Part of a small language model's weights: vocabulary 4096, no biases in attention or MLP.
Each number is 128 + 24 x the weight over the matrix's rms, rounded and kept within 0 to 255. Layers, rows and columns count from 0. Numbers have three digits each.

# down: layer 4 MLP down (transposed), 704x256, rms 0.123, rows 337-367, columns 128-191
# gate: layer 4 MLP gate, 704x256, rms 0.141, rows 338-368, columns 128-191
# up: layer 4 MLP up, 704x256, rms 0.138, rows 338-368, columns 128-191
down337:104091129080115155128140133107128098161109085117142090111127123115107133120150164155164128154170109145121103128150146092110136173121105127096138124123148099155090171146075161134141137131143170
gate338:112168111120127143185102158110160134137106138138143145156163133169138145128109145099075091108140155127122158133123135118117105152135118125141123133154130165109155139134108104118134142105133106
up338:122137158177136088104136081168130125127120156149145164114098125131114165103147158118137122127124145126160134099142139183158109126132145099087137126140088115145112092138133100105107176160095128
down338:154122138114109103142167151101101143110113158119139167146157121149128131152133138124110104089109160102123132150157113091160146166152101085104134116110134131114103141131124113147164077183103133
gate339:141171128133106154123088158140138142099129131129108142110111115149163168166123131133167109108149110126122144096114138085124109111088112138160144077138124121164070130115121115110138118123155151
up339:119081110123142070158073141090113128162142141126143094146173132131108117122089139155145138125120118149105111110139129128134105136090081169125135120179173150159138099104162148196085109116159143
down339:174163124106112117102103148149140132139144166069129135184135156087098100080087139109112176147149098135111128158155140152147178121126137098154093109150098129139103135137134150129151157133158145
gate340:161099141176152100145127104151166101087114123098112106135132144132106140065110157128165138206171117092146134140142141120102152139157125122140105120120122085159144102135115108120156120157149149
up340:126149127135113173167120127137130163100157155100093126153112152140157135158114148136106108125112144172131192137130129106124154130140154129142162087174161170067150112160114128099087135153143166
down340:124148095083081107165116129150139148155087138160139105146135127100148131108110138153113121132112181099157145151136108186170160135099128112137107115121143152104123130157166155149168135144118111
gate341:166164160173121177097104159115109124121167123156172135102145116053135129147105122129158110162118134141114143056142063129166142131111139173147176112152124089167111142129108105134144135116149125
up341:138125118137136130119150098136086129122159166151103100124115205113216113110073072098168159147135135130125131119148115141120128114113136135138128104115167099178117112116123102147104163124153158
down341:137120092176103119131137138130133098119107161101080104116080128140139105073135137119136147097131109129147134118070173133103140119142074097088155148141179135108162103125130111146124170080125148
gate342:180144101130142153106131095163168119147131129126154133142131159120148160127109154151134130133165150145121141142130105148146127150089138114136125115158147110100169152167164107158102137113156161
up342:128130171132163104130121111129151120119087090148161141118137136120140188120146118150107124068126135147091097110130115135107117167123120147119127099127175139130172118121100116111087132138142104
down342:165128153155107094101132178123147096140132146090115117129155137179097166130117118128129113138096119111124111165123136085080137143118140121138085153131168097160121124107134164060141124102100098
gate343:104117133173107130129124104109176177131118159160105072099139090097140137117089134095100134133123145082142155200090075076143085154142130103119133087121131151097138104099074132115136167136122147
up343:115112149128133108126118151087130091118084106095156117138080136142122135049143150130120117140086097139149094122155129132091105094103137112118115112133110172136115128115206169168127121121134092
down343:164154124114112137107147146089115137120143114144163125118139119124104150117169138140099142125086116152110158093160100131105084134159145087118186155139092175130140134178150139144131117180139140
gate344:135117161125120078151130097203182159093151171147103128128132101130147163096168173116124139132118062106152124134141086111103154158102167132133070152118090123155125173133135125128115095138102137
up344:134166093116132135102116090126142126144170067096141143120155106147108110127128128141182101130142119114140113128145084144162106113140140139150056116122153135094162130108140108140115138070140102
down344:147146125123127099125141114162144156142164140146154134111129088170162171092106185122143142152121092121103134149157153144141143147085097060129067144118150126129119171124156118117117148141152112
gate345:109124146133132094102129164165140140131130129125118136143109143091145136139157108161107120148110096104132154158060095136129090146100124194161090124099112082127134112154150099119182120168128149
up345:148127111121153142094121155131107139133096128128125166128132117144134073137134087130087143166120108124118129140107143145124112123108142124167109119147158179113105141042125097088100121123140161
down345:105144094127132143083150126090151090136102091141116147146112128134087156121099137143105112145123136113108081144139122179132139101109116108138163078120148105127113115111136158109161144131128120
gate346:123145131112178151158173092190159098122167139147110099170128133107119176091104134160138098099079135099125152134104122134121083185136089106132129119142142213128139098101137100125135088141101122
up346:141122100153137116144146109146132095152110107149171166138122116102139165130095139126129133133159103105102110106134104089139135104137133121166097113116120143151104124127106109148122107129097136
down346:151101169141126106116140107141141104122146150070148113148128153090119183152115106129160125102140134150150115129162123145128135131137106168139162140141093132098096102135160117165209110133162096
gate347:134113171124112109103167095110115127133131131150123121112123140110138120098116134158133095112111110106144102152126133181126126115128118131101137151112131128127121109153123121109156141116117129
up347:145072134116136122134115133102163138128141112140136126089148124122146125147150092122140155131095110152136135128138132131138087140164147137154122160115118123160082165144158183127150110119135167
down347:132118067095105120162098148126124127134131084134120128123094105090135114100109139066105126142128185131145127117117122122154144111140118136108152113114137125107079134088120134138136138132157143
gate348:115135153148110127131114119128123088164140098092109137144127158101073154163110119111092126154141136141139133149146117136121178134145134164155112114128103054094115114071119103123072147113131152
up348:124120104109115121118106159095130127113199162131131104124115101112110111136151137120150159099126108122113126089136135194079082149132131144103081111132160113148162176136151106158147095104135108
down348:066140108175119063127124158119110136130165140113132140143151173130138111127126123146153132130114143140099119127078133163064174106123116092135142125147175121111130109137132153112089102135131110
gate349:156156150094156151138123120136160133106108089095142133119140173151099147124119147128165146123123096107131142117102121136157156100104125115082117130119117102127155119105086129131106142176169112
up349:110126129139137128137123097085114093136159128171122107150163129187115140172130148123180159166118122140120162108147125121122131059145193105135126138161150129114108139156146136144162099144160113
down349:131095152151147120105062145134127169152118092119150142144143127131159133148141094156149107116137099064145083140103138137146116108118120124129134097103187158109057109115117152122175121078147152
gate350:148136142114099111131169142149149112139139140127153150131151107116096115108159125130122093174131138087126151140110131142147123172127155103122142120164147155161122097079141095154153121083143166
up350:148160130139148139114140170147119114129130113102110145141110132153138139098109102158160155135132129124103125140147129121110132102074139145131107117147121093130124156138095139123094118165094086
down350:139166086153117130108156122135141109149109131153094103172107092125168094154133133145096123078134127149124095138115137123091121115113108151099130083106089075122124162111051126120132089147103113
gate351:139082089138136129110094131144164106123111156146128146133129119167109134116122134126105146115152165139101118111121103120148147106137151144147128115168143124181146122147135133139112122149117117
up351:120133124112154122176148124134115128120126164130102120084166107164140123138098114111151104162148118124121146121162100122149121138144093183082106137137099084096143108169138132165135175110126151
down351:149112127091112174079138129100118153139097157143147153107097083122117127135149119127107154166124145107123119118122088104108131149163126139134126147157125098145143107144137132126143106156153146
gate352:121142154147175075112137146184109123139127092112145144095116083133155154125121119133161136104148177132120126102103105132136162116136130119128106129098133144125117108144139166126099145148098130
up352:125123124121128105166132160139145138118107133110130144141058152142131120133087145105099109141134118161105125107136114158117091093115100131133124136095107125065139146161152127117105172123115107
down352:109127146142115125140130088134139104124171129123136138127143173158084137128103114129107150134140106122132099139173131143124158135133095108104172133092148121122119136126096145126136111114126135
gate353:080156086168088151159122161168103128125128135156106144145122150101140091165094132143129094150150124128125114117179153130117123104093104096149100115155129140128098108112173122135139166114122137
up353:127140171069113145142132147109137110107094106109170126088152124134155139112111170140141137158124099130119127103092126120180111088180120155103094144119157106162147133129140124155132120141142123
down353:114155137132119126137179143142124107135100116177137120134109167108122071156132139120137105130132114150131137122183152127149156161134140075142124103144124088109101173119143151135106148123149140
gate354:101137133135131084085136098140129127097107119112172158123161142107119092153116108123086170159143159164121133104107133102125167145133125119104136138109150190151100117119120158129130142132130114
up354:115167166081130154130114107118173133148134100127095128113107134196128136109109127143118144171136171142099156127130100149133140135161091127131118080132119137129103095168143173140109138145112105
down354:143143091134119129124147135146104122117049128115148103095141149114140155140158093104151120116127097130076117099092158107105121119145142122117147149132115165097158176097141143131122170108127152
gate355:147155119115166093096117121140134137154106149103129095154120123116105180104110112102164105127132112148120148141109106161160135159114140155122122107098111114132137124072102146095111141083114165
up355:127111090114185131151157107080104109124095102124128110113137110081123138115138118132135138133118101128122142134128127167156134158098097169139119076135107160131111154163109134118119137071086172
down355:139170113109135132145112151149129131148129136136111156151140136149146111105113065119110153098144135114106137135121139135158074134175134132151155087135153097137124152120102150133124150130148087
gate356:108117075113127143104118097140125151169140133132167138114137126144115125118100147102087118128149182124163152131124089110143144123128175111099107150190134141126121109118110120147099124109104116
up356:134109171144148129169143162115135093127098162110095103157120085096138083131148130138125150151146082124108086139147144136153110159166101127116157134100091107158134126152120154134142150131151103
down356:136097125140107138127108138130112097130124145130140156167150125138127140123140105144147113112090117091122099118117092141110170141158147172143133125138128136136138115092114098111136150150172146
gate357:093105137115121080108107135099101162142147145099135141160152123099145159151144129129091129141156092091123121130110137128091130156099168103139152117160117118140087098125132138121147150141096137
up357:094105155110126149158129136132117155126095158110106100127117119163131102122113092120133097105132135104142097082096154145130095115104144105098153128109156130112152162133129129112100107115128101
down357:128088124131152114083133171119117132140155116117126122113167132114137114143117136126109111159186124115107120151085136140114108130102150084106109127123152150090105113173094141103143104118061149
gate358:135085142131160127137201152113137109096085109168169115113123132098142129123080160126157117109146117108119152144167099122098128117139133090099117120113112095094082140098125105149152167167145141
up358:216066127087121150154115148159138131126110135119136135124116116127149103117107174175123079144143081110142116178118131110119156174142146087083129156144152145132110137084141149179120108160084129
down358:137172159092102131061094115147139091156143117093074154170162112126156097100116154102099100145108090113107133156093133151106138137133144119120161129138103153135115128133117180144121128160134139
gate359:162171129138138162141107062141142161090152130076156108128138106127118140098119098147137094110148128114090114106133106120160118138156109140101151155073133134144125134114142095127126167135143119
up359:115101108147180120146146139105080117173118127145108136138115158115103104123139121139123170148093113153134120169104120112111131167137146136144122125115107113120141127139121115117108098123125161
down359:141103135125155133144122113106106107126147124124117083106130122126158135166123147161137149178124087116153127147116151131128132130092115129109121135164090131144120165120158112098102152126171123
gate360:170157130121135140132126157143122151129130134107153138190134099117126156127148133196090141130118129105099125111126099151120072169134134129121102112116139123138158116133140132124173128135121162
up360:123053162146078101149112097103111137124089148157127157152122114130117155164162106127117134114131143123146091136125136100190126168142129134176135152082124145133095122111143142086150142153147117
down360:097160142096119129096151136122151128132144166106134142116129165134151111130130130124130169119165116114148124127093133116117122129116131104094093160122185077131094111128112121142109128118140153
gate361:096133134048059143112153120139127129115121132135130123137175137113113078149157114146088100108138154141124125128146122139165108118127125105100134145120125113141125129127128134108134143132134129
up361:160141072077040136105133161123118155145139126106153132136111131137132074153150136110145096127150130179103142151110092123135131088108078097121130136154153155141094105114156118123129164119142101
down361:066152127160117126107176163136130125113063121139142140134085144105130122131147106123155138064110081134112112133135116133135123112090107135172149147113167101115141110161135131132126136121158147
gate362:112113089071130144117109101139149162127107102123139122114164115125115110136100132127114126117154104122116119144111124133134099150095127132130158135138134159109092130124118096128153115113145129
up362:141139134169128119115120152129183107165119129124133121128151105109110139115071142085156118141119128159150123117161154118130129143153086102154121127096117149196181133140126104134132113167149121
down362:136145181156099114124124102073106128138130127085109144158192077140127164093140077121125163127114127107147134152111114129112151129109128146112142119101103090137102156110118113116109127140151158
gate363:080126117118112147080132118113176153109127158164100125131113163086161112142103109132108148162117101122125141127099121103138086099115145153112145077093103130109110132099160196123093122103138118
up363:147144167128133099095105147181147105089137151167089115097156188154125123145165128177102130156134133085111149080119159111108139105099144128134145140139125210145156082147159168094087136093112109
down363:111097137114163120157094094126117167140135110156142112110140112109150147110084134120203108127130133147107122134108115120103109139128109102095161138142135117093101113081129164141126105135119151
gate364:144108131125077118132164136093123142127153132120142146147147136118128138136101145099094116149147120109128077129134138132090126147143077142158112105136142159101100132107170120127125123107076106
up364:129102176077131145105118121105123136153146186175127117122122131127080136132127107139157136137107195107104116166155107151168136106095156112138165104161164132135118152183119135070139113057111103
down364:115073120143086132105141140110114121157145112113140092098129122155144140155166089102138140110100118130122153137129176113085084092106150120098128129141097124129138152091115092117096156136155122
gate365:142146121143110175093118133132148187114110103151086116132113163135132146131141114114120107080088073111123092104134100175118112114134102118155132158138154139124104121094136096131131151144115077
up365:130088137131138145172148136153117107141113167140148136093140106109103131150181073086117143108162124109099106106115126158124089133114141171151113095107178144092134147095134107134136129132136146
down365:127150130151136112163131105157105147137113151124107088141143130174112078109111128094120138093169106147133091141138140130156122114110141118139142145122111149111125139118140119126118122158088112
gate366:172171102087082152126128137134139095138097147185127158162133148106137115120095128120173133144112161137124133109127130148121095136085144096137131128102136129122148134166108118143143155127151124
up366:125139117136082161150152165135113143133167103165160126119127113126151095105109099102112110155075104142186119134139154127171138123090102146086123130117121155150117150096164150109146137102123131
down366:082151128119137159136109150129169132105162107154116145129130153082136111112128122120114137169142134139117098126148150150129138086116084091104160093137116109115082115117120162141146152095159169
gate367:115167188151126139113144149155137176106138118127120127096154112123115137113145143118197116110177205101114115116114140154094116132125131128132117140134120110154087103113117163158135150185131142
up367:147155144140130148100101111144108125115131158124075113160110132153141135100133125078127152110124120142142095145134160125154113114135155129151125149155129125118106120102108089118126094141137096
down367:102103132120095116142136102124117149160107193118099133130195138147175112127156116124113128176144141116135115156127121124080158125105106129148142131135108087112060119145138150089104135119125164
gate368:134136115153117108128114130143115097121079107082110122109103130127134089149151172099165121086150134118125116102151141149105155134111167137136141113125117122132138130125178156104156146106125091
up368:133157136132151109130104149102134096091117141137158140160148083103134137169127141165129092082145096115141144103097107116131084137132143111119114142152080093118159091104111140156148156142100108